From a checkpoint of a small transformer trained on Wikipedia.
Size: 8 layers, width 192, 6 heads of 32, MLP 768 tanh GELU, vocabulary 4096, 4.54M parameters.
Each number is 500 + 25 x the weight over its row's rms, rounded and kept within 0 to 999. Layers, rows and columns count from 0. Numbers have three digits each. The size before them is the row's rms in percent of the matrix's.

# v: layer 3 attention value, 192x192, rms 0.19, rows 12-48, columns 0-95
# o: layer 3 attention output (transposed), 192x192, rms 0.169, rows 12-48, columns 0-95
# q: layer 3 attention query, 192x192, rms 0.249, rows 32-63, columns 0-95
# k: layer 3 attention key, 192x192, rms 0.222, rows 32-63, columns 0-95
v12 098:469498533550504468502531541530495464469524483482478513510510508478480474461492444514498444502497470456450473525520474527496522513499490530511523510505528529512521522532486500508484502532527499493492504498508434484432481511535505484498483522468492470509484470475482486499519490515503487502
o12 117:492541535513513477531503501538456503525477538475502571476492511523444480532502469539486460505472511487531465499458502477514470480499499530504536541474467488487485501529501498509514476513499481507484529474501496502513490486507490503488515491452547488528545506497449517493488513514539476507
v13 098:515498500475491510507515505454479462515543475530487467504475514515468560443494519529518488469500504512509551506543503518479495483507463469507504472515499487496479486482512481499459542500529477474561512543525514513513500480525517481511539517564511456543465502438517565507471481498474479493
o13 134:516507511510536495462490505462431462495470520510509539503494523515491506528497532527503516459494529483526528475535484478489494499509527509514489500516472492467506469450507499530508537520526499507515542516522461458541475492472499499464477504461435477490470498512504497506478483485534496499
v14 095:464505515498485465465499445479511525539519502528490557500476481491511510519489485465478469478466473442527536479460516497479553524538551456520500486542540533477493521491498530554552499495510525490486491491497508507527484504500494505493545501498529475479502512479484549495532500531477548469
o14 114:465466501500512520464473506493512516484507486467515471512493469463512500511466523476507499508470466477531448545475488506538490494469517541487477531510446508491495520490528464487503516495520466463511486493507488555532537509495529532489531521483475461526495549507523465436477500454490498497
v15 089:524482508525478500541472488476515521514508504505481490488488476474472515475522501511508448475507508478522518466481482503464490530485482452511466481509511485491520525466486503495497504545545492507480524517491461456507508528501505451519515506507463501554478513503537513484474480541567543504
o15 120:528487489465514477463449494525508465511543502503473485504441500464477465487529503503554462458479481536516477500520475562489496496500522520523491532543496479500511479504508458488495561497527504455442491516474503492491494538464477473494453550518475531496522524530496502453543490474512481520
v16 094:539509502476460550508449512528512539507471500482526540481513537542486499440476528495476468555444483528502510520523529481514476463483522508530505485509513475518495501505485477456510502461498542483460541496485486504518505474489485505491499474476477471473518505464484469511510508518509467514
o16 123:504506508520521470521527559600506525505518489483450524480493507474529485508479500478491537495474541486511487507524534489524521461490518492463487532472521477471518484476485528474507518493522520524498543482510485494500522529461490527519443481526529469485524505517474488512507540497493515503
v17 091:504529519490507483481550523521465445471466484505477451549449538490507512586511540465519522521506545510498490511545547501479466490502476463486510496511518489474496517478515484515519523498519496512493510528555474494519582529485500448498499523534532504491474524475505466528500486535473498534
o17 117:500547487517484491495487475488510538494468476489464503508536533525498539492520527526452477473466515517501559462502527516476475459476486521529510521495526428480514511493458475477485511511515526507508498515508456485552545516484481487491543485506550514543536520486485500498498499499491525523
v18 092:502511499474464513477504482496538538540505467491538455549471500511480491477516489528489537502445462525533481523466500564529499513524502498487446490502493516441505540499506482490493527509538495496502469525497527492515520513484495527485497503450496466497499498501533548483515499503500500463
o18 126:504486484535488534492519491504525560476511505537489490540524454503441497488530512499467518456518530508535519514511506522515491494505512513507533529462518528459516537506539511460510497510482453465484524461512473541523498509507504531478493490516531494482507471475479493497479466498511504442
v19 098:462495482482505506481478526492482469525500505534474488516451465486523514514537538463514514511465511493465453484506497501516503506502483519488514468490499491503536492481490489468484510462479520534551475504503494530519515473493486500460479518464483524531520524459501483475522465486537547479
o19 132:513474511494485491452483491508535548462464499473509490510568477522493459510480500485497460495495551499475517454475496541499477536466489471484522473513491542497485523471518543502469482497534506517496484482482499512484489473499512529492516504494541502528572519510554475491527472524479492521
v20 091:506512474491515506500496525501479500490497556465504502483475498475533509511455529430500577491507467541455503510486520497480488478491480538541470514507541557479481490491525547530496493496577536472509504465500482480496510510503551515521482501512484504501522505528498495528485488498536545535
o20 117:512454469511488485511486529444519477536533431502507487507505498487513560498479490470519507513537512538491544473470521536542533487503514477499465503481508507456462494468443510481540528468509504473561531509508516515520456551503501504520491497528491522507466528521471481537504501482477449494
v21 089:486493510438517477507477546486534550507492459512506467476492520468471526489483550542481498506502498523469471500495477498498505501515542474467508504512490491515463477494518483543478537486504520460491478491526513516450482554533476488521487482509510450487483444568475537472553520448473518548
o21 115:493509480516507468521546454523484557508492517511536480534501484528519550521461486496474534485469530492525491497525486490487586510500504490479505497488528500505469480491519476537511469485497500528514491485523516523511495480474494525456474525463481521503456540461516503493476542533487538480
v22 099:492505503480526517567543483505498514524506513497491455490543510493525495485526504485498493543495491511550504529535511512459531502486488479516457509514526491472493479475496427457487458544489516435453492490473510503480492450504501527493490499476511524496534487538495509490498536513542463532
o22 126:505528502444490528488527489501494488470534515517463491488473495511513522455545476490472517494508511485500515499524538498518481470510532499486454509551530518517475505498523534499480497485521537477518478544477486471493508507518485491505506488460494479525534520514504507463492528500508504523
v23 091:521511501510519511477529473510537472547508508474501461470525468491443489483520455496515504518494515488502478532502515514506532517493505481509531496511479489522492509514523499524477501520495555530501459539490464469530451524441473500501501472505599503449503448491497536543499475496476488511
o23 114:494544502485520501438519526522532510530525490511493491493491514493508470495510456505479464471517499488484508497465530477522487528444469532515457508516488497485503524486519532505521507508530500527462491492497508492486474468507488497502476559489500465558465517498507478520555467471493522539
v24 093:469503477525533519482521497520503531502493530481461509474521467497464502523489496494485501495497507504478498524437495482509468478539531491445481516517587487516487501482536501503483455486481500507532478508504453546515510511462549525481516482544533502549465534510500467506438489531520477478
o24 125:523488438465549519487487506508540504476478486485501466476511520500482549500494499500485449490480459487522505521493533519497479500497543479464508493515542461460502450507537489519482484447498479472518510548486518513503509506488528525530521478477507514496485488474489559512512518485472503496
v25 094:492488532499508505470505515512490485495499503486487473529485458508509483491499524443473531485509549492500485477524464483496531467570488489477513490498485462516492492475501528471528541493430516525535490492549535531471477483497529492511475531522496517501479580515449471529518520507497480529
o25 137:484527507520488443508530490500479475558474515516519447484476550496526536444489524512456515490506539552489509500526528493460507524487495476464508508535506483504486497509501513473546506546493520462508524504456527500515507475538517483514507504530501515499508516482492487491498564521487532504
v26 101:506497434482523504531422480512500513498558475513490475539492507503527493554510531470527507502501490516503495497492534505498516494499503504509475500474478518486485499503539506503499508493535518455510514447502515546445466488474492520455492484434475500493506504486506502529525517526515514478
o26 133:573467541527485478523495475482475523494514494509438464560522532497492478507505492498457482459489552502497467506511455511509497476455460470522517522475458485500500451460496445499527496474478556470490522451503513522465459509513468496455513514478510481450521482506519513506484513471489513497
v27 094:463461483492479532525516498520501514534505495501502535493526540485547533535471502506419496475486510508507529486529535513494487516541494499523493494521513485498456511506496485515529483455469498451488523538516503426516516500498484505531463531512516486540508504455499457469481509508463506491
o27 120:508503520489498493520490486490435491493438486501482495493498517486521496515489503456506506514456543501485487504539504517529543465507524499453493464501489481497503483497498534520487484499497530436532506521481517518489564536453482480499501540519518506526535515541495439531497486473480482479
v28 093:483470523531514522496523506528500486481533484533523512486531535520527518445465522474474489544469513491469536488456520502492503526501527483483522440500481507487511538521549507466514498508529503509501456558477477511516478481518505531491497473509493489552464516511515476543509532518534528517
o28 121:502515519528536496471521478499527457479503502508520510489497480539496501488519530511537529497466488507465503548504509470491518536514487535536502474480496527511487550504498526472478512480465524488556536522511508532539500524494462499484454491471491517493535522532550510558488489496544506506
v29 097:503472557495484535519482487520568522487473479552495521503486464459475483493491509477501513509520526506493483477486484506508476474484513464484451542461494490502492483552552512517512497482514518507483496500526555483488528491517535489519459528516485539501494500513466494484548494478521483474
o29 125:474494537470457511516499494504531543514496508502538520467514501463518452498457475428507515529458499501477518493524541496532484473447515505457512503506506516449535452511535493482523495517537498511483498476522541475487533469504522493472485444510516516488522506485504474493528521486508535522
v30 102:503455504461483492517450508441520471493493544538541533536463530440485485520547554491496478494500482508511499509467475496493507521536511532526474534549445492460505450497438444528534506494479466518467512510503463509500489488475498533493521501512492533487499500493500508518526529496485524525
o30 129:470492480466492448521522465493480538494525497473506521499558527437496496491530518514480462498509521487532550518533506484496480482469487513488496515481525504521515520529494493493451510478508495484512492465488508520519472534499462488461518492495542493520495516528511506510501570474479496515
v31 105:493438470509470486453510513486540508508537502497506475511511487498537519513450505527508495490507518523488469455483555463488499494475514490475500498519454516502520478496503536517520530504504453510498522533488466481516487507498478489491527520486499514481519522549565486456483509497525518495
o31 128:498576464497488521501483539472494496479498504489450471540526486521509489495528526478497526514495471516510438536522474471501504492535502534528503516460556502467459498530505507590520524498518517467486484532481487523496487446462460514517516507486512567496494536489512471511506461517511464500
q32 075:476546508521471458529500489514519488513510503511490536500513508501512526553527514467473498478467548509479501475487516482528481480501502528511475554495487492522498488464457510517523503520487496469485496551533578517479488497476467497444486485461493461503524493502480490462511494489492504525
k32 076:493492493525531490467475498457515497530519486487487530500448481501498495466472491512472476517490488488498544504521486506497447555482483483548522505444476487500494489547526478503521471451516532485518487506488461560476516465513535468507515524530551514487517485480511494490493525528570478514
q33 063:468514453492509507525466531512486508481474519492498484540505496469525480503510516470528520434522513496490520495470497500507515501490506464524479462520497484538450537556468474478504498501509505468475464520486406474516526479507531505492445523489487500490468476481459498487505510492537512440
k33 063:513482518484541505502506519537529507453489458500525469486442483541502496475511502497494504493490490524527518513495531501534540534461462467524478524472465495476498493508479475477489480521479512475499491499551481488495531496531468477526531479510568574525516505489507480472516514495512486525
q34 059:499527522507516523520528487483479530499556458506462547555524495482476501517477474518527490522480491506533537519466516535485521496474475481509525512487521469484460489543486497522493502523489539487505486502538490518519451494520493527505523451506529492503504475543517497491485497483500499497
k34 061:511493505481528523492506478559485540520456507509530504503535513499531514571509497537492485520494496505499493515468494500458499508542474522509466515500526510477498462498470494498529497537502503512518519488482534520523487490477495437562466502479523528489498527529502473478524460460483501567
q35 072:506477523533474522531508546520483451488507524531503513503517500486471464537497502525531537471487491474540491529483507529532483456519469466450492483491540488487499507513489500466511467467505534512493505505525521547542519564511485503527510474514538524549507524515525494465495504458463489460
k35 077:504505500515503487490493516539496532454520501498509505504544473525476503511508497447471527533490521516511464477519500515542514507496521476485526511493472500499488485511464459473479487523485489500516529483520503485526509509518501534456514461474534472548458519463503496507524491471478497472
q36 072:481456485492543474487499466506511481501506579512433508505479495526516482501506509517479490492501519525485498483478475516518498514516466442443514505483485537526496477434535521516575507464480499514495540502482501495501492529520480486508481519489460485516506486467488493516553499484506454516
k36 079:486499487531482537481515531487498514470519518508495499481526472528510475496495480461539471520480507462537471501478463516471505476508519580490496489533548502489455502524467471518502470525534480471507515547514499524454508495523529473497529499475507493486531524480523520498521506528542520519
q37 071:472479528455535468537479513501510488508538478494491485516493500515452504501531512522490504474502489490492458495456511529495501501497514448494540499476516500509495487505501488517496547506515508435510474495471467458523471535517525528497512540523521508476477512469480513490515495492535434493
k37 075:483479534569518509488526491551539517503505545477497486454510526520483488523512507505499501491485499487542521491503514471503504511451492539493452530486440517490479492508507478486512453542492482509505475549575529522431503511514510512502472570530534498493496499548501517518506460468507511506
q38 071:502496495487521502481477509503511484450528491457499522477504516517520461509496480486544500520503436519545525494509479536468548490468522509492548503464517507476509539514497496472483490542501469490543483515500462521511489482546469466519509486516554529497456495540446523501500472440519490489
k38 069:485522520500491541507484446514436538525510523478478537470492502503494498491536476523456512478514509528474495479511485514515554523503530499463519523478508546481455458485482512500507508498477494520490475477499522502510494496486477465482507524489502494494537487479536501484508499454495499490
q39 066:492509500530496479485489504487528496536494480499536489481530514492493493485447537509493494567493468506520546478509523537495478465488513511472518524490467449465522524518512509510555476492501469514538530511510526531495506521483535484518528445530528467504494436494534472499493511534520489509
k39 076:531450492496527529477502522506485492520499489531461585494468513521545523512495507501485510479491510487465513530513523524489513512542488473510553493476477508506488486506488483525506491527483497471477456501481480525458466536493504489510474501468525532480493470487513502481497500506472507531
q40 070:480507521441528468446482492474540488504483453475465498511498536536494501466499501431495533501475508476469489457520490525488495513487485479479536507515510479450475509563511501481531513502461495486511515465488471528486537580469488523515475484512542516505467484503506479531486533537504524507
k40 073:458539454494453550513520490500500481489503474500441499461483523482487499482533544519489489477499527480501534504473503524513484487501502513469545491478461521533475510528510524483534481508520497518491461474505538506480533468489478525500560498460479498533517488479508512526503514526476488545
q41 067:498545506504530496491540527499514449507483539515514555481480506508517477469497553470471490479493544479519482489524496463512520482495487540488491497527474487491491505496532491489537435508495485495552503527507494520442536493497506485474526490455493472482514448473501490519514476499482545460
k41 066:455474497478584485517498465532526507487491500507518515490498487518487513461513489488481493490520483531490479497557558506506507485544507499490492543488468522496454485505485462481514549461465476481466499485483495479481539522489512486486529514495535476469526461460511516504514494547511461501
q42 062:568465464531495496470500522435518509484484488505451531494491471524514474493530510483448521528448526489512518504533488469516524511504507507528475538519472503482498518513495479522445509459463503506526470502494503492498489448525518487501463525466517488439479481476497513543485528521533475473
k42 064:519561506512517531441518476519520475514481501487483500457514476497515465551529494484503472525507484452505495497492510513503497472464515511479524518516517504496509511462491512473504528467484452510539462505499497474465497539487468494501535473539492498511499462491463487484509537498547526515
q43 073:507505519468512515486493478489525486457520465489518513525513515542501566501463515503525469505507433505528484445472479514500461509506488509495504501502512495519476472489508472488485543467480518503484519485511509550531452509490524463512561493550516500529531544489541467486484496483444473520
k43 074:498500457563481522532500468550474536528565500491532497486488535514470511501472496528483487515470483501492478473487507484502487497510483524452523436522493528513505516501492513494530462532494515550540477484523537499496527475432504512484507495499471508453516557513547549530473469525454487494
q44 065:468542495492553518472534482441543480476499476530476541507489492518521521518492485476470512473463515558508494469523505525492496502473499538489527539511463519476485471473491541501537512470539466541472522494493515517472502524483478515447502483529518487506488437478488508521475526532483483474
k44 078:452498535507460498486482475504512472490532500518475468525463533503559541506520492503502506436528513512480481477505535561477516467502523558518463498532529515547499511548463524508488479478508501482486511516520464527480522536483515541504482514550519470516509495485503482511505498524515488534
q45 065:489514542566471489501554480474552469470522485504448506489460508474465516494493505536507492509506478539465537524517519536494484484497515503504469510493485490468527470471497481528477552474508550528458504448495495497469462505469524522516496487513539429561469492504485478501519495465482497468
k45 069:558482482533490479504472515552508485509489544494516510492570527478496513528490544531505499507482539528501469533477532493485521513497487522468484457494443514501496485479507503507505488464499503461507498449551526520496499491426523496510544521487509520499504513523519503473470479513508496490
q46 068:526499525518483525544526544493480485463506462484549524484504526504538491502490496504502500548469492485498476526465494483503502491479523504508524477491488513483467513547451492491479516509526524531519491489538497478577520563509524483525509471495519512515508537544490486515497557473482522474
k46 074:504503494499482512482507496481460511514551554482505516507555532519494533487508472478488465515503516486524461502498499480470538481512500540500503477492500517512534454473521471433498478532493509524545509491506552495462499501504453527505500500501466522478517482523527493489472490448461501481
q47 070:517520510519468501521523470535489563515491468486483521477501513468489485501505506503538481509483502531525526535503481495480482532479500529497498475550502485493457497502523497496462458504511493489520506505517489532535497475477495492581535497513515561519467532486529494492483499512465528470
k47 065:472543511494506496534493466496512571526487487492534472547528541527485473497489498534525527485459529532465453487524514489501479491530504488487543485528503509481509508490515487520467558520515509531490468449462511495496484522485507520522523476492486518500488496539488506510517495488498515500
q48 068:494507489466558483437517502519491509467497491534533515527454526533520514474492505537480536446459548497561509464505492522459524476545472502513485491513515483490484472519488536503478485500515486511537535503483531489516492490489478497477507475538460497493517513476496452491498480520538529521
k48 077:477478561493508527510513494485507534472534451508469531529456501472562537542515500524491466492498501512450518455449510540481476523511438507492481487510506476548507481496480465499504476499546530496477541513506465517488535512498504534482506528511512490546500490483501511484483526465489493516
q49 061:477501497501496499501474506457541497467484499515475504468492479516509511521511497574456454516543509514517510487499527513498510514487481540473547469468466472506479521444484497502543547465521481514477534515498526503519499502474551490518510514514535473487564478503492499485477522515532511470
k49 065:504462508503500507518477504442491470511511571495510500507462517544514509515522493507506498468512511489503498477475537487434490460483487505496494490484524514530525452548508512487470470434512493474524503505508439487448511517448503521498525519512515483492499462435485478495432541471497488477
q50 072:511513510499499554496538477513553506535493494502471458529510489514478487526495463488465502491506476488497477524491478484508457558500489459534458535462480518573514529454524472477513533507497508504514517528512505553527493503481489557482513575526526521523451480495458491494491504475556488496
k50 076:522515497529516535444462534507501478475489461516518552460507459536498486480536504533485520501495501489530495477546462463500478496480514506510518504522500498546481515512446502460486479492519512465532511494506498560522469511478529528501519455502438475525509506470496500502490527516478443480
q51 067:484510504488501464528493527489519500489512491441497526497469508505538507516505469490510469539509468506477514487507501528507520499499504508537512512554534445513503560556501475479527487483505523485520511489522502533516495452549521490496506479500515502478492544510487516460470515521523491483
k51 074:478488508502536506492513464540514470499477525539470522469514509495489446476486506477469492505494479526504506536528502489513503463523501464448498531458480511496482521472481521462573516553464448506481500539472490488505516548528470472522528539505519511538499450499500547491499506485501511555
q52 066:522489558533487537472484455535465507531478513516507471508529524489507458478483494525474520497494518529522510532505519491498484454498500532472529531505532560478489461540489526524531519484480511511500464487498496523517483546492454453523549457476502533514495458470511497495501501546461530545
k52 068:493518485518471500466522514459499552501536503488515460493517519467493529526528490468495515520505514489480432493488460498482522534534479477512533476546495487472534517477501504514472443537498544501477513526534499457472525485517512475501497473498471465510477543480527502500533500497502480492
q53 065:519475507487483514523565523504496468474484472506459499442490529503472491523494549502536475534475515509529496533504474537511562500505543460521543498529506505457491552464494502548496453510514543489523511498523451485503519477511498488495489474488482481523517487465528478509527486480491533478
k53 079:470473501484518448506546484496504474465504518496473507490519525529505434484502477489493468485533556528512469492473505491498511502507532515499491539472511476478501483525509509436530481498463486490528522475524479554495560461470534502492545504471526478480495488488506546490501504461523478520
q54 068:504484494500482483525532512479516531509464454477459524511474495519488444550486508518521498486515503492494483534462473501479542537537522504522496480497486501505467490477531478526492491485481522522473506468477505507468510515498466533476505493493541510493471539481506484527472508454500473486
k54 077:539468496503518516480482472498486516542473508500533523511523455500529485527486510555511468529477509497523483503516496489522518499498497467477491535463483536480483484470492520552481533484465479528520481500472502458537440509448437481513495518479484540526515478500482501507549484512499497542
q55 064:489473485494493488479511484510510459523505549526510447479481519543520510479490490455455490519511425507493481508467486506516496484522502501519507507463524527470544501488526451509523530484490467503502495465523526445506480523492511483489507516469528507504512511466468505496529491496483496518
k55 079:471507500508464521493537519484485491505489526502464511537547529524493525516466486463502464516494502508514478550516476478515503523508497546482509528519517512461495528502505513446510467530502443469494486519535554500491515457485520497429487514504454487482538509476520491497494537474537504471
q56 068:495509516485498456526479519447509432476478500547511497537450485501486491502492510489482480509513458506516475466496499540518501515498458471486513521491526481464524513520515497485519491529554520518473471487490503506492532493488489522483498548471439509530481532451528537508524482466477502458
k56 068:496498473562501520511532530547497464552542525455506513513477493480486496489554506459527514471485486509493452485488476514476489494476532483438501513497512518492519538537505481466501457475495497454494516463547541485490511527487510522515526566495512481510491475470523516488485483481509503563
q57 068:536479489504464502479553491503465548509500457485443482464460517490487497491452503499464536478489502475531474486537454485449515492474493495521462473546489484534499507500539499497458531499513494506496471516537500511486514490495434480497525519479524510473497461506518514486507556549458518540
k57 069:474486461486457515520533466470508548504484501525504525474511503514544488487544485494532532513490490498450470427496512529528503526510507510465526448550532504504466497498500532506509544532528507512478578468472517496495539491459477501518514474468454523492500476498508482509481497475482531456
q58 067:501510506501525489508523496516515488487512487511504513491488462501479464475476508524505431455527504473513488469486465494490493502510448461512483516513510420537493490505502516502507483469496547469476514518479490517495503522524538558442485529519456474485482489502481516520461530458497488458
k58 064:488513503499511528504470483526531433460483502506511503464493495490536520483506486519507529514493439505507500536505523515517477502532514482484515489445506544467497510460486457514526492550497511504481495491447529524526464512496497504508501524520484471529498504532488474514498502449484480529
q59 068:463470473548504472483490517520472539534510495467491476531523512526504507508495465485503541523524507442469523498471476479493485465515539539514521469470497521499554493522504498503516515503464485543511532481528560523464505507477490517527525506484537488466490494479524542544539488489487494505
k59 069:536504526528494510574541507516507547488519536482549506494493519494494496528514522521487481562500489509485489516499528535549508486453482510462503510507509502518524493515519548487515523477529500506511530502470502480480483485465545501502488470481485513471518494509500504478523541507474481488
q60 069:469485503459521467505526503465507544534493464473509512507480493483513481534467541513468504489529475490491503486488502512495475494503493470504540518525505491467515461460498503506450499532493530488503448513475465489514503500526504527494441469472527532455463504493462513513410501523541490485
k60 072:501490515500467498482480462526541476592497472515473504474511487503528458504471499514508505517510499458518547516479479481518513448545525487465478532465507524485532520468536522525518490498541477461478480489473536502510483537491484493561534503481510520489528532517485518481455504493497467534
q61 059:476538519468510470488544451492544494546491491467488509547483542519486458463467493521516526499541485492505494514487469509511524498480495544478459478477534456536515499521550477484516538495494480496483507531500471507512477516488511506553486509512518512518479487560462490523542528465484451526
k61 068:487494496522473582535482498531470495532498488514501514508483439482506484490524531487501518448508520510509495508489471511493524499464503480526515544484501500501453522535509488509492519531527535501462496512551443491553468502491513498508453513475480466523495458531506498508527476534481519498
q62 083:508525481500517481463467513465524526507494540458508485504538478513483484510544477506507507539502507502504498531507474483448532543540539513538522460441499536490510486481542509517506492504493499525518505473505503443493455504530501485523505523510523540514475516490490504473537491472506521518
k62 083:492541480490490522500528498494496484488490484485482475496526520515474467488485498484498487521475482509514469514551488530495551455446498530548526529579534543470480524496501525490446461500514506492530518493458513528534476495520517462492489490486470492475510481500509493509518549495494504483
q63 063:472566516509516519481484509476521500488487461534491495502506516452501467491489521528525483489454508490498496501528518469506487484506486506569484513528511471485478513505465533515475497528506527499519549500546483500513478525518509488534498472475503496516473414482525534517529470519500531492
k63 072:506512524509517502493453477522521538482509500533528508478497479494500517450537460498483513498494471492499485479522503480505563494541498501546542479521481536492529494489505468468501519493483532521539496489461529527500518511532496491556518485487514483493433484482479477482491472517488495497
v32 100:494498507504473433532486518560457491509495472534517528503493488485491532506485510467496472511529471521471527475506517504514470516489507518519520509467500473538438483568485498467520534507510523524447524528532538509466480489459509524522495523494485498516509507567471555458541456470464475519
o32 093:548524518529523581515519514516516525479520444470513494496490509478476477521470505556512489466467503498516472517505513515493540511487521520501490508529491484536511512508489504503459469475497505500517473483478483546566510476506533465509508474536491497482486475506538473525457487550509495510
v33 092:520486507510493495494517494519505500468485490508511457480487495501501510475564466511516481501506480490515447472482532511518513483469446537529507470460515486465492485512504523506531476478495508467496554459514502483493505482501466460527475509506502528515504495482513485501500517542482475502
o33 081:483500493440524486493495536507506498549471529502499510516523524511518491484484502468493511420491522497508492495498469503489511536497477456506518494517493539481486479442518489496540503479485458500493479495473490509508517536453527506500514529469505517498490515515471508501499515466536550523
v34 097:497493473473520463511474480511469504462495503531520484500528555495473506526516504523497555560530475470516477511502503483507537477475506503546533499486495457500514460497531481524470511477539501531500536476552484478517495516523489494460492560536506494494481511451517532483507544492498491475
o34 079:510503557476491491520535526482531507493512475486501469491446504499494516514470479481507464487464483561497507515494516533485464493536506531429490551562521535505490493520442512515496518514493544503494468507450525521480523492494508474498508437483482496522517488536497454489479461501536487483
v35 100:512513480516510466441500496508526488548468503524495494471504494552482474571481485496502487529512471490524480518533496469479509500516474552493500481448520516541498464459480505532500514472493513536522504485484454546500541456506507481493504480513497500508510483510518459460528467464497456461
o35 090:507513489539536543477467468525507519518481479508537508536524488461528497458519485518518493514491526514481511508510487462501482473551517535487478523489490454491524468519513501490498514522485472504483488510473564500517464564496512512549542452491528505526477504505518534515479490530481525521
v36 093:485511505541513503481532502492461537488533491507465501494484480449526519520530487511525485489502481494509559493502519485518483498540493515528520524518471544464485504533573481506518508503513498484530489472543466511500506503453561471481472509488517489504505508535455462540465481471476551467
o36 081:496545517454469459551517499461489500505489487506524512471487490484505494502511505525450498505480546487490441503499480520481519505444495495476511494513519472506495504471516507500467505515527501537506508481472511513481512455469497552513499488499477474483508469496497481439551531485558503522
v37 100:516486519500518471475519539509490499514491513511490527529451502556543504510488556473532482491514509519522493525522505522482492458503472525485439467510524486512504508542437544474475537476546479473517484537467506492516540495549508513453484490534534537485499523508487537488510482499492497494
o37 095:506550470505468542492462478498500502531501507448552478482529492487486484492510457519469503494522534468501492484481474451518476499496520530488494485470515464556494486502525507513531412508469472531505526530530460525481482520488512504526507493460505491511495451470518515491475464493447481506
v38 112:476509487484496512471547522511478463461506483512511473485452546523539476518509501501501469467487541519549491535504513464491497502491478466527502517537537532524519523466465469480500483485478529493490468486490510496493470510461481519503481451528479550486451483514478506473476551497468489554
o38 108:510500484488505488482469465511457499532518548500475513482536476508494487487540489475491525502467516475444464507532505511504526511520496442491523469490495505492501537515539517495505496508503483482484524509480515491501501503530513472476470544508509490509524487500491486490552539514542529529
v39 098:514493517507476542503502492491486538513461461485454527493511507522492536502507531494539460479553525517494480499508511500490517507479503488488497505441485542508446504451489503510519482500556471483482504541450527522529484446491475481453471512495467466475499516501485469461447498484478480473
o39 090:525531511508536491499462508531505486475521509504537542527473476483545477493480487481518483494466481504513511487472480513495461490476497466534547517548530474485514486534519536482508485510483505553526474520511467522515502519554443465503546467475505553509481464475492554526527497523484522509
v40 103:467475507495516492445490508513513503476517528501502525475499512479548489510512510473444516525529505496512497492514512520543434536492516522501517480532532493530479461512479527539519492545517542475480529468513494538466522547524485460511518525517506490523471475553474527533506520487538490439
o40 086:517523512483465471563528490456511490456512479521491509502494485514482540478533510509518494493509513537490494498520507504475543482478469524467484504449469510506558494499529474499497514483510505512469492488552493490490541472440505532539508529501523484504501515486513516517510504498481493490
v41 096:496510499480490492471518476485527515479512530493538486513474493465496479467517488501501500535551514541479479469485540544460477493505491449499473486519506439509473499484482497505479491488534527515473481495533510470496459507496529497499552506473497520474520465503493499511471515464479484512
o41 080:499487485519491499554525527504472469467496437462466503485523527490487489501471486513496438519477476470540518508508487515511483470501470504478532494535531522496500504475463468530479511517489463475550503523459510502501517477522475491501454489539501491491493506501448480477527437527526526470
v42 101:489504459492469512483465490473524483482457492483523471493495463522465488523494510519468443498476510477487513481525512432522491487498490510481571471519485500497508530509530474478455591498524499469493464482509467524502471497482493467507516477508500477450501504534510505505546510485486528476
o42 076:488532534468499520495548467482438496524494523536469495501541497497506503466489504511528514509528462496485529514499470512517479533537519434515480522468498540509489470542484494536526460504481484538473506480447548502535525501516501509519514530515497555559521523488525462491512523516489497501
v43 110:441479479518504511474489485484487473500469483547531478454503489513524504484537477498553478489441479495494462547489485506508494467453481480503450536507502507520458487514485463498492541498517500504455503488523540518515528462498554480522531518532505479517520500508498525501459488516510464453
o43 100:528507492536478486478459474484498517568492539483515458509547486482494489477499498512481519481505512477537512447493477438492479537517473579491498477473482490472527490489524516503546441482504516460484512535518496556450488518489499516515523493493505527480508491515536509508516485506488524534
v44 110:515482466471476487502513498538460542500470483486499491470547458439513514452524514490553461537478473540526509466512499513490550539486539495482530478487522507494519453475462502481519523532530504530514500517520516464493496478503477515461556539516472446461501493497519471495501459466517481492
o44 096:482522524573500525501496481462539483513514478530511521498465505497516490534469497525475494521518492513497511478495515527505471498453473510493497510506453440530482502529516500485530501479493516470502504538536497553500522507518517465533493463489537509546521469517490538536491483529482519473
v45 092:496544501458514531506499472522562491474514505485446498491478484490525468500456540498481493510519501528518483481489513469522521500506554507481470500518541514519490466487508491464501517477498502486476528473486547518439430506479515524552483505532502464462509510472484480519467489524547500456
o45 074:496487461537459465543490468495445515499527468548523530473519472474477510477534500497517491476472493546516534499520537547459539470483506545503498442478484488482473497493454529550496547554522517489503498476494453484537554513492484456534520519467505501521483502517504508479504467495512516527
v46 097:454496504502477541546501541487462532506501479502504486532521507515495494462546536494501513514498487518535505530550449526457488500495443496479522488495468539435503489501543474443518533463528492515542463488468523533505491506451478528485498505503517522512555457501502544494494552532518526492
o46 073:492525481482508479476512488504498465505448519507487511505521504467535523519490468536512502496465498509490501441482522498552465480531497509492502521494483509509482484469527530555502516513475476484466560503517530524508486469506532478552525481522498476525499494506492437488519485517493471522
v47 093:503474498529522506506479514524469475507500492494500485515507496477503515535530475507485474490477487497489501515506500484439505523475499511516517513480527521529450471486492486459477496506541523517502492540476464515534455502469496516426482490495506528520483515493470513511496443479498498471
o47 076:484546473540482508503499493489504549533504541502508519498520480493519492459467522500530522492504509494519547485503497520477509486509481507499472476510472477484524505497514509501556497497476508473530533523554507478467533509519506498521514525526499478484477507480482488499501543507439503507
v48 103:522510475510522530506480478457491478533517493509459503468471472500508538486445518479469498488472469521495507479508523529495528530464477471518482531522478498522514493510510537503503460510500526498490484494481486472463478475533460511486501470531540475501456547494507523476488492455534454502
o48 090:500470514511467556486518507528483515470471499485541481518508526514492494544497470497504480536525507478495504510484491515493487461535519524518513484510501482512493498510431469460488497544467484541486507537547496521536512524524539516484466464468503484503490465485509488499522506521430530484